config.yaml
n_layer: 23
d_model: 256
n_head: 6
n_kv_head: 1
head_dim: 32
d_mlp: 1024
vocab_size: 820
activation: "gelu"
norm: "layernorm"
norm_place: "pre"
norm_eps: 1e-05
positions: "rope"
rope_base: 10000.0
rope_fraction: 1.0
qk_norm: true
attn_scale: 0.264
bias: "none"
tie_embeddings: true
parallel_block: true
init: "normal"
init_std_qkv: 0.0491
init_std_o: 0.0
init_std_up: 0.0491
init_std_down: 0.0
optimizer: "soap_variant"
lr: 0.00637
beta1: 0.95
beta2: 0.95
weight_decay: 0.037
lr_head: 0.00946
warmup_steps: 46
schedule: "wsd"
decay_fraction: 1.0
decay_shape: "linear"
final_lr_fraction: 0.02
batch_tokens: 65536
seq_len: 128
doc_mask: true
train_tokens: 379000000
steps: 5784
dataset: "wikipedia_en"
Each number is 128 + 32 x the weight over its row's rms, rounded and kept within 0 to 255. Layers, rows and columns count from 0. The size above them is the row's rms in percent of the matrix's.

# layer 2 MLP down (transposed), 1024x256, rms 0.212, rows 34-46, columns 128-255
size [114  99 103  96 104  95 107 100 102  87 101  91  96]
[[ 78 130  51 109 158  97 126 119 159  91 103  70 113 149 165 152 121 144 164 157 129  86 115  99 131 152 166 140 156 140 144 153 144 163 105 101 142 109  89 130  89 154 146 134 145 109 135 179 118 137 138 171 163  95  90 102 153 101 153 142  99  91 114 160 109 134 173 105 132  51 132 159 150 113 191 118 144 117 210 147 134 103 175  93 113  80 136 111 141  57 122 159 110 133 137 113  84  70 128 194 115 111  96 111 132 157 131  79 135 153 174 147 125 137 129 112  65  71 110 127  72 125 139  84 153 160  88  92]
 [105 114  84 213 161  84 123 182 134 183 172 154 180 186 191 157  99 128  97 121 127 144 157  79 126  98 139 154 138 124 158 102 140  72 120 134 134 105 156 145 180 164 146  92  86 139 141 126  95  97 161  83 118 146 106 170 161 139  85 128  82 146 121 116 121  42 149 156 149 153 133  85  96  95 120 172  90 111  67 104 153 143 201 120 156 126  87  65 126 150 108 130 104 112 122 132 129 167  87 126 120  97 198 144 131 131 193 164 159  67 175 100  11 178 132 109 146  72 131 109 176 137 117 143  95 114 160 105]
 [113 124 124 143  98 144  90 121 150 159 157 145 176 180  96 116 155 138 125 160 167  86 151  79  94  75 143  84 108 142 147 169  72 105 176 158 123 149 118  53 182 152 202 138 175 149 100 134 169  65 166  94 146 122 167 146 157 119 169 120 150 158 147 116 116 151  53 103 125 122  85 105 139  86 123  96  97  85 134 123 143  98 132 134 153 147 116 191  94 127  81 151 125 109  47 142 115 158 125 151  88 124 174 174 153 170 129 114  91 122 123  88 197  93  79 143 106 113  88  96 131 127 151 152 106 192 187 122]
 [150 158 110 101 120  79 138 148 113 114 109 134 142 105 189 164 129 144 114 109 151  88 127 116  58 100 127 158 115 129 123 125 103 121 132 110 199 140 101 114 157 170  97 154 101 164  53 107 196  73 143  98 153 157 111 109 151 184 150  94 109  69 143 120  61 139 104 174 128 124 146 115  77 161 152  72 212 171 127 134 159 130 157 124 154 126 116 195  91 215 185 121 117  92 150 100 114 106  97 169 119 121 106  90 165 169 105 103 121 144 223 112  94 143  69 137 150  98 178 165 163 117 113 126 148 109 157 148]
 [108  90 130 123 184 113 125  95 131 157 131 139  93 118 126 212 130  91  86 107 154 156 138 138 120 170 137 137 123 150 154  94 134 189  99 100  98 127  88 115 159 112  84 137 202 136 107  93 154 146 137 110  81 155 153  95 125 124  74 137 123 176 153  48 211 129 191 128 101 164 118 146 154 115 152 117 122  86 133 159 134 179 146 112 103 132 122  86 116 171 105  67 163 113 147 129  92  71 194 137 117  92  89 106 163 125 117 118 143  92 127 158  91 141 114 182 129 144 192 158 134 171 194 153 134 105 102  63]
 [167  71 125  96 138 119 139  76 111 133 134 118 122 109 114 117 126 119  59 184 165 183 102  64 122 158 109 125 103 141 154 180 162 176 179 104 113 128 180  85 103 139 152 166 111 154 112 114 132 158 124 106 115 221 132 158 116  95 168 119 185 198 154 144 108  54 143 157 145 105 101  95 191  90  93 103  88 102 131 140 149  38 168 140 106  66 164 162 114 149 113 103 170 107 142 191 157 140 128 127  83 122 102 163 141 139 193 134 127  92 152 142 140 130  76 134 122 137 150  53 141 127 128 135 102 179 132 127]
 [117 119 101 171 115 107 127 162 167 148 171 134 186 127 122 121 123 161 152 111 121 133 159 141 161 111 171 123 123 163  63 118 116 112  84 172 154 127 113  72  97  99 141 177 148 104 111 162 183 165 143  70 123  84 139 206 167 135 112 133 142 148 153 174  76 117 114 104 115 126 200 187 188 126 117 158 112 107 140 102 190 107 102  99 115  99 143  82 209 145 133 135 149 130  70 123 116 105 129  90 158 124  85  81 159 165 165 119  80 140  74 151 185 132 105 118 137 200 135 142 181 130  75 127 143 158 161 138]
 [143 120 119 105  82 163 101 133 137  58  99 106 117 154  87 167 143 140 147  97  91 105 150 100 104 116  98 110 186 123 139 151 148  69 107 197  89 144 115 128 118 167  74 129 124 129 113 179 101 139 173  97 188 115 129 132 114 138 140 109 192 172 125 147 130 124 196 204 156 153  97 183 169 119 196 113 133  88 170 133 104 125 150 145 120 151 136 117  94  86 144 148 126 174 111  92 185 182  79 114 151 111 131 181 116 142  87 184 119 141  98  86 164 112 106 113 174  72 144 107 177 153 119 120 157 130 150  96]
 [107 155 147 128 163  96 137 122 147 122 197 194 126 127 128 132 196 171 126 137 120 126 194 106 121 150  64 139 132 127 146 140 153 132  84  70 177 123 144 147 128 121 166 151 104 144 118 122 121 151 154 117 111 159 131 142  94 161 121 130 114 129 135 142 150 122 149 176 150 136 106 148 134  81 125  92 150 118  95 166 190  78  82 164 111 190 125 116 114 181  95   4  54 106 126 137 147 208 128  81 147 149 130  99 152 113 125  77 126 130 116 137  48 121 100 117 143 105 111 133  81  49 159 153 141 148 113 140]
 [ 74  82  96 158 149 180 122 101 110 123 150 109 135  99 113 150 128 174  90 130  68 129 152 134 169 129 123 109 128 146 134 116 100 122 150  89 166 123 169 132 136 164 141 125 131 146 207 155  81 129  69 155  54 102 101  91 148 100 104 136 163 119 136 136 140  80 144  88  93 107 136  83 119 107  64 139  72  92 155  79 115 115 174 109 155 120 167 115  70  82 102 104 168 133 109 116  69 128 135  90 170 159 101 188 127  58 121 139 163 111  88 130 125 197 106  82 132 132 158 100 146 194  69 109 154 137  99 136]
 [ 56 104 122 169 162 139 186  98 117 132 146 127 163 120 100 149 136 155 105 106 111  98 134 176  59 107 103 169 111 164 128  80 121  88 106 110 122 183 101 151  42 136  97  76 119 168 114 111 132 212  98 188 124 163 129 157 134 121 104 156 168 170 108  58  93 123 189  73 147 176 171 111 129 112 112 116 161 122  93 116 163 108  63 158 159  51 153 147  98 206  65 153 126 132  94  95  82 150 135 148  84 118 146 165 207 109 101 113 137 119  97  97 147 155 143 138 100 111 142 116 181  94 183  69 125 141 111  92]
 [146 149  48 170  92 105 139  62 124  98 163 138 161 160 114 111 147 101 126 186 104 192 138 112 134 199 176  84 133 123 190 166 164 139 174 138 135  64 140 118 129 159 116 130 161 142 131 106 130 134 128  99 130 134 166 118 158 174 122 102  73 151 107 143 106  69 160  86 166 136 144 138 100 147  85 121  56 103 131 139 124 136  77 110 157 149 100 215 121 134 123  64 122 134 160 150 141 141 148 160 119 102 101 135 120 138 139  95 140 130 141 120 119 166 127 111 106 116 149 170 145 149 144 118 204 132 158  91]
 [ 64  90 137 177 137  92  73 206 118 161 103 139 107  99 136 151 171 157 138 120 135 141 149 169 167 173  88  80  86 113 137 113 104 148  91 147 108  96 143 111 114 129 107 138 203 129 104 123 139  72 145 145 187 113 164 135  87 128 193 131 139 194 125 162 201 140 129  74 124 182 101  72 153  54 137  86 123 139 124 115  91 171 105 120  78 138 109 102 113 119 149 148 101 126 141 128 155 139 135 129 133 123 181 118 161 181 146 124  55 193 155  74 118 115 164 130 152  93  81 144 178 170 160 112 144  78 139 204]]
# layer 2 MLP up, 1024x256, rms 0.229, rows 35-46, columns 128-255
size [ 97 103  90 105  96  99 108 101 102 104  98 101]
[[100 143 124 177 115 107  55 189 122 126 149 101 106 172 104 158 106 142 182  72 196  92 187  99  93  85 159 100 159 117 189 141 126 100 136 157 136 142 106 100 155 101 118 143 126  91  81 132 100 114 102  91 116 124 139 153 135 132 108 181  93 127 118  78 115 126 140 154  52 147 154 145 164 119  72  90 134 102 112 143 189 143 179  85 147  72 141  70 130 196 151 141 156 141 194 156  82 132 142 152  73 107 175 153 157 150 167 160 135 136 102  65 162 133 132 126  88 138  75 118 138 141 145 112 120  78 114 145]
 [111 106 158 152 130 169 105 116 133 114 117 111 134 126 102 106  90 171 105 153 151 151  98  78 134 198  92 166 105 123  78  97 164 115 119  61 184 139 110  61 152  49 173 107 120 136 152 101 153  60 122 191 103 106 133 164  86 154 196 121 163  91 105 162 210 100  77 178  92 146 106 142 137 152 119 101 137 118 162  79 139 140 123 108 151  84 125  76 121 164 165 136  73  84  84 109 110 174 107 156  53 140 140 157 181 135  94 174 144 117 120 105 146 141 158 171 147 110 112 155 121 111 116 169 111 138 107  99]
 [119 142 168 221 141 165 147 112 147  92 142 116  91 118 127  74  77  73 168 115 193  68 144 108 124  88 134 107 136 121 122 132 153 155 100 138 136  77  77 134 114 170 114  65  92 146 133  81 114  79 109 170  95 129 112 116  92 137 144 103 151 124 145 109 123  81  92  92 185 161 174 125 145 162 182  77 170  90 121 107  68 106 106 146 152 117 144  88  49 147 165 189  97 153  85 130 121 113 142 140 130 179  98  97  98 117 142 137 102 130  54 143 129  89  57 127 115  96  71 123  96 148 110  71 159 152 100 122]
 [ 88 128 107 102 155 116 128  62  76 134 124 156 128 109 120 124 159 121 128  85 153 103 138 102 125  96 148 147 136  82 105  83 100 109 162 127 117  83 115 146 121 103  65 137 165 120 112 114 140 110 117 133  99 150 108 144  76 152 120 161 130 143 144 151 150 126 113 124 160 160 133 108 129 129  64 146 132 148 149 131 135 186 138  96 179 115 149 105 131 146 160 123 153 154 144  99 150 196 127 130 122  43  81 158 133 103 124 143 189 121  81 117 150 177 194 121 123 148 158 116 127 199 160 175 124 192 167  94]
 [147 118 100 113 136 113 137 145  82  99 150 111 132 131 115 134 103 126 169 132 109  82 170 124 130 149 101 171 145 101 163  98 102  88  70 163 107 117 167 168  89  59  61 174 148 127 152 123 104  69 140 110  88 120 126 120  95 157 120 151  78  37 126 174 119  60 107  97 165 132 121 150 118  86 137 149 143 141 103 128 144  89 123  94 165 122  85 148 120 127 151 136 117 159 155  84 120 138  84  82  90 182 103  59  87 156  95 202  74 178 173 141 129 157  78 132  72 123 167 138 111  73 122 131 148 107 101 109]
 [147 143 148 123 142  85 127 103 161 140 123  79 124 159 128  62 149  99 190 159  97 152 121 134 116  56 107 125 178 166  83 118 121  98 150 172 155 156  80 130 133  82 147 151  48 131 145 102 111 105 142 124  89 110  78 152 159 151  95 115  79 120 108 106 142  65 107 116 130 124 130 154 126 127  85 114 141 114 182  93 142 236 150 115 139 127 104  93 135 140 175 148 106 128 129 199 116  58 148 125 130 142 107 159 131 163 172 101 170 148 126 105 153  79  78 153 116  60 162 120 111 138 127 107 132 145 169 131]
 [ 67  82 107 105 135 179 134  67  68 134  96 177 107 149  53 170 111 134 120  85 111 147 171 170 112  91 150 127 116 152  84 126 118 135 210 153 151 112 166 172  85  68 116 233 140 107 128 165  79 109  91  89 171 154 182 157 157 146 145 131 101 130 146 163 139 176 139 119 173 112  92 190 120 123 167 161 146  54 172 137 131 138 159 116 139 173 148 157 177  91 143 107 111 107 126  75  69 172 117 116  53 136 130 102 103 153 106 110 125 128 118 154 125 118 160 128 130 136 107  68 137 178 189 153 127 118 139 123]
 [129  84 140 141  64 122 146 113 104 133 132 110 142 158 131  78 112 167  82 106 149 139 191 137 116 130 137 128 123  82 101 178 103 111 133 154 184 182  63 113 148 111  91 122 111 181 141 131 120 171  74 128 112  74 121  69 163  99 226 152 160 135 100 162  85 107 129 141 127 205 113 138  76 170 158 124 177 129  99 136 105  60 127 149 166 110 164 128 136 140 137 130 144 148 126 155 105 201 126 115 175  85 154 111  51 209 119 179 108 122 109 105 123 121 143 104 153 186 109 144  87 150 142 149  63  61 172 128]
 [117 197 165 114 137 115 107 115 150 190  96 165 109 162 117  79 137  99 147 140  91  97 102 161 107 190 177 140  94 132 104 111 132 192 110 124  81 112 138  82 136 112  83 134  68 131  87 109 137 152 156 160 142 112  94 156 192 136 164  72 143 201 155 179 104 117 107  69 127 130 138 151 109 143 144 136 169 181 121 129 130 138 147 108 152 123  67 133 187 165 145 145 120 147 127 150 116 138 147 154 156 111 148 175 189 190 136 176 115 138 140 122 150 129 108 108 195  96 152 116 121 110 157 114 110 125 142 105]
 [171 139  43 195 148 169  96 134 144 106 142  79 123 126 125 147 172 153 122 141 147 153 153 158 145 140 118 145 114  68 174 151 115 123 125 123  33 138 163 211 127  75  89 115 149 121 107 133 135 131 104 122  84  86  73 115 120  98 140  89 132 158 167 102  63 137 138 130 111 133 154 138  59 176 123 145 138 154  96 169 121 132 122 117 105 153  95 150 116 108 140 194 143 136 138  94 108  92 129 173 162  70  91 155 204 123 131 164 182 147 189 144  55  86 135 195  97 156 131 153 128 130  75  78 146 137 107 123]
 [ 66  50 170 119 135  84 117 122 167 127 140  61 106 152  94 140 113 128 159 166 161 107 121 128 128 153 125 159 137  77 118 101 135 116  65 112 125 132 179 168 117 110  85 154 116 165 113 119 183 100 143  98 139 130 106 101 108  84 157 157 117  59  47 146  95 124 106 113 159  99 120  71 146 154  99 158 185 203 124 116 125 129 191 113  93 155  96  35 140 118 122  66 117 141  99 136 148  90  95  72 114 182  88 155  61 165 121 119 140 148 122 145 101 125  94 145 148 114 145 130 188 100 134 153 144 143  51 151]
 [157 151 106  94 151 107 121 124 112 148 109 181 134 123 139 151  91 129 126 166 104 144  97 124 106 128  94  89 175  91 130  99 163 159 118 138 176 113 150  89 129  98 181 164 125 104 183 134  49  96 122 177 115 125 159 125 113 177 115 106 161  92 123  86  61 128 149 130 101 125  83 156 159 104 172 108  80 130  97 180  82 111 122 168  85 123 141 162 161  95 103 190 113 188 116 131  61 130 111 130 195 170 179 148 182  65 177 141 150 125 133 121 146  80 103 142 115 181 114  86  90 155  62 143 175 144 114 142]]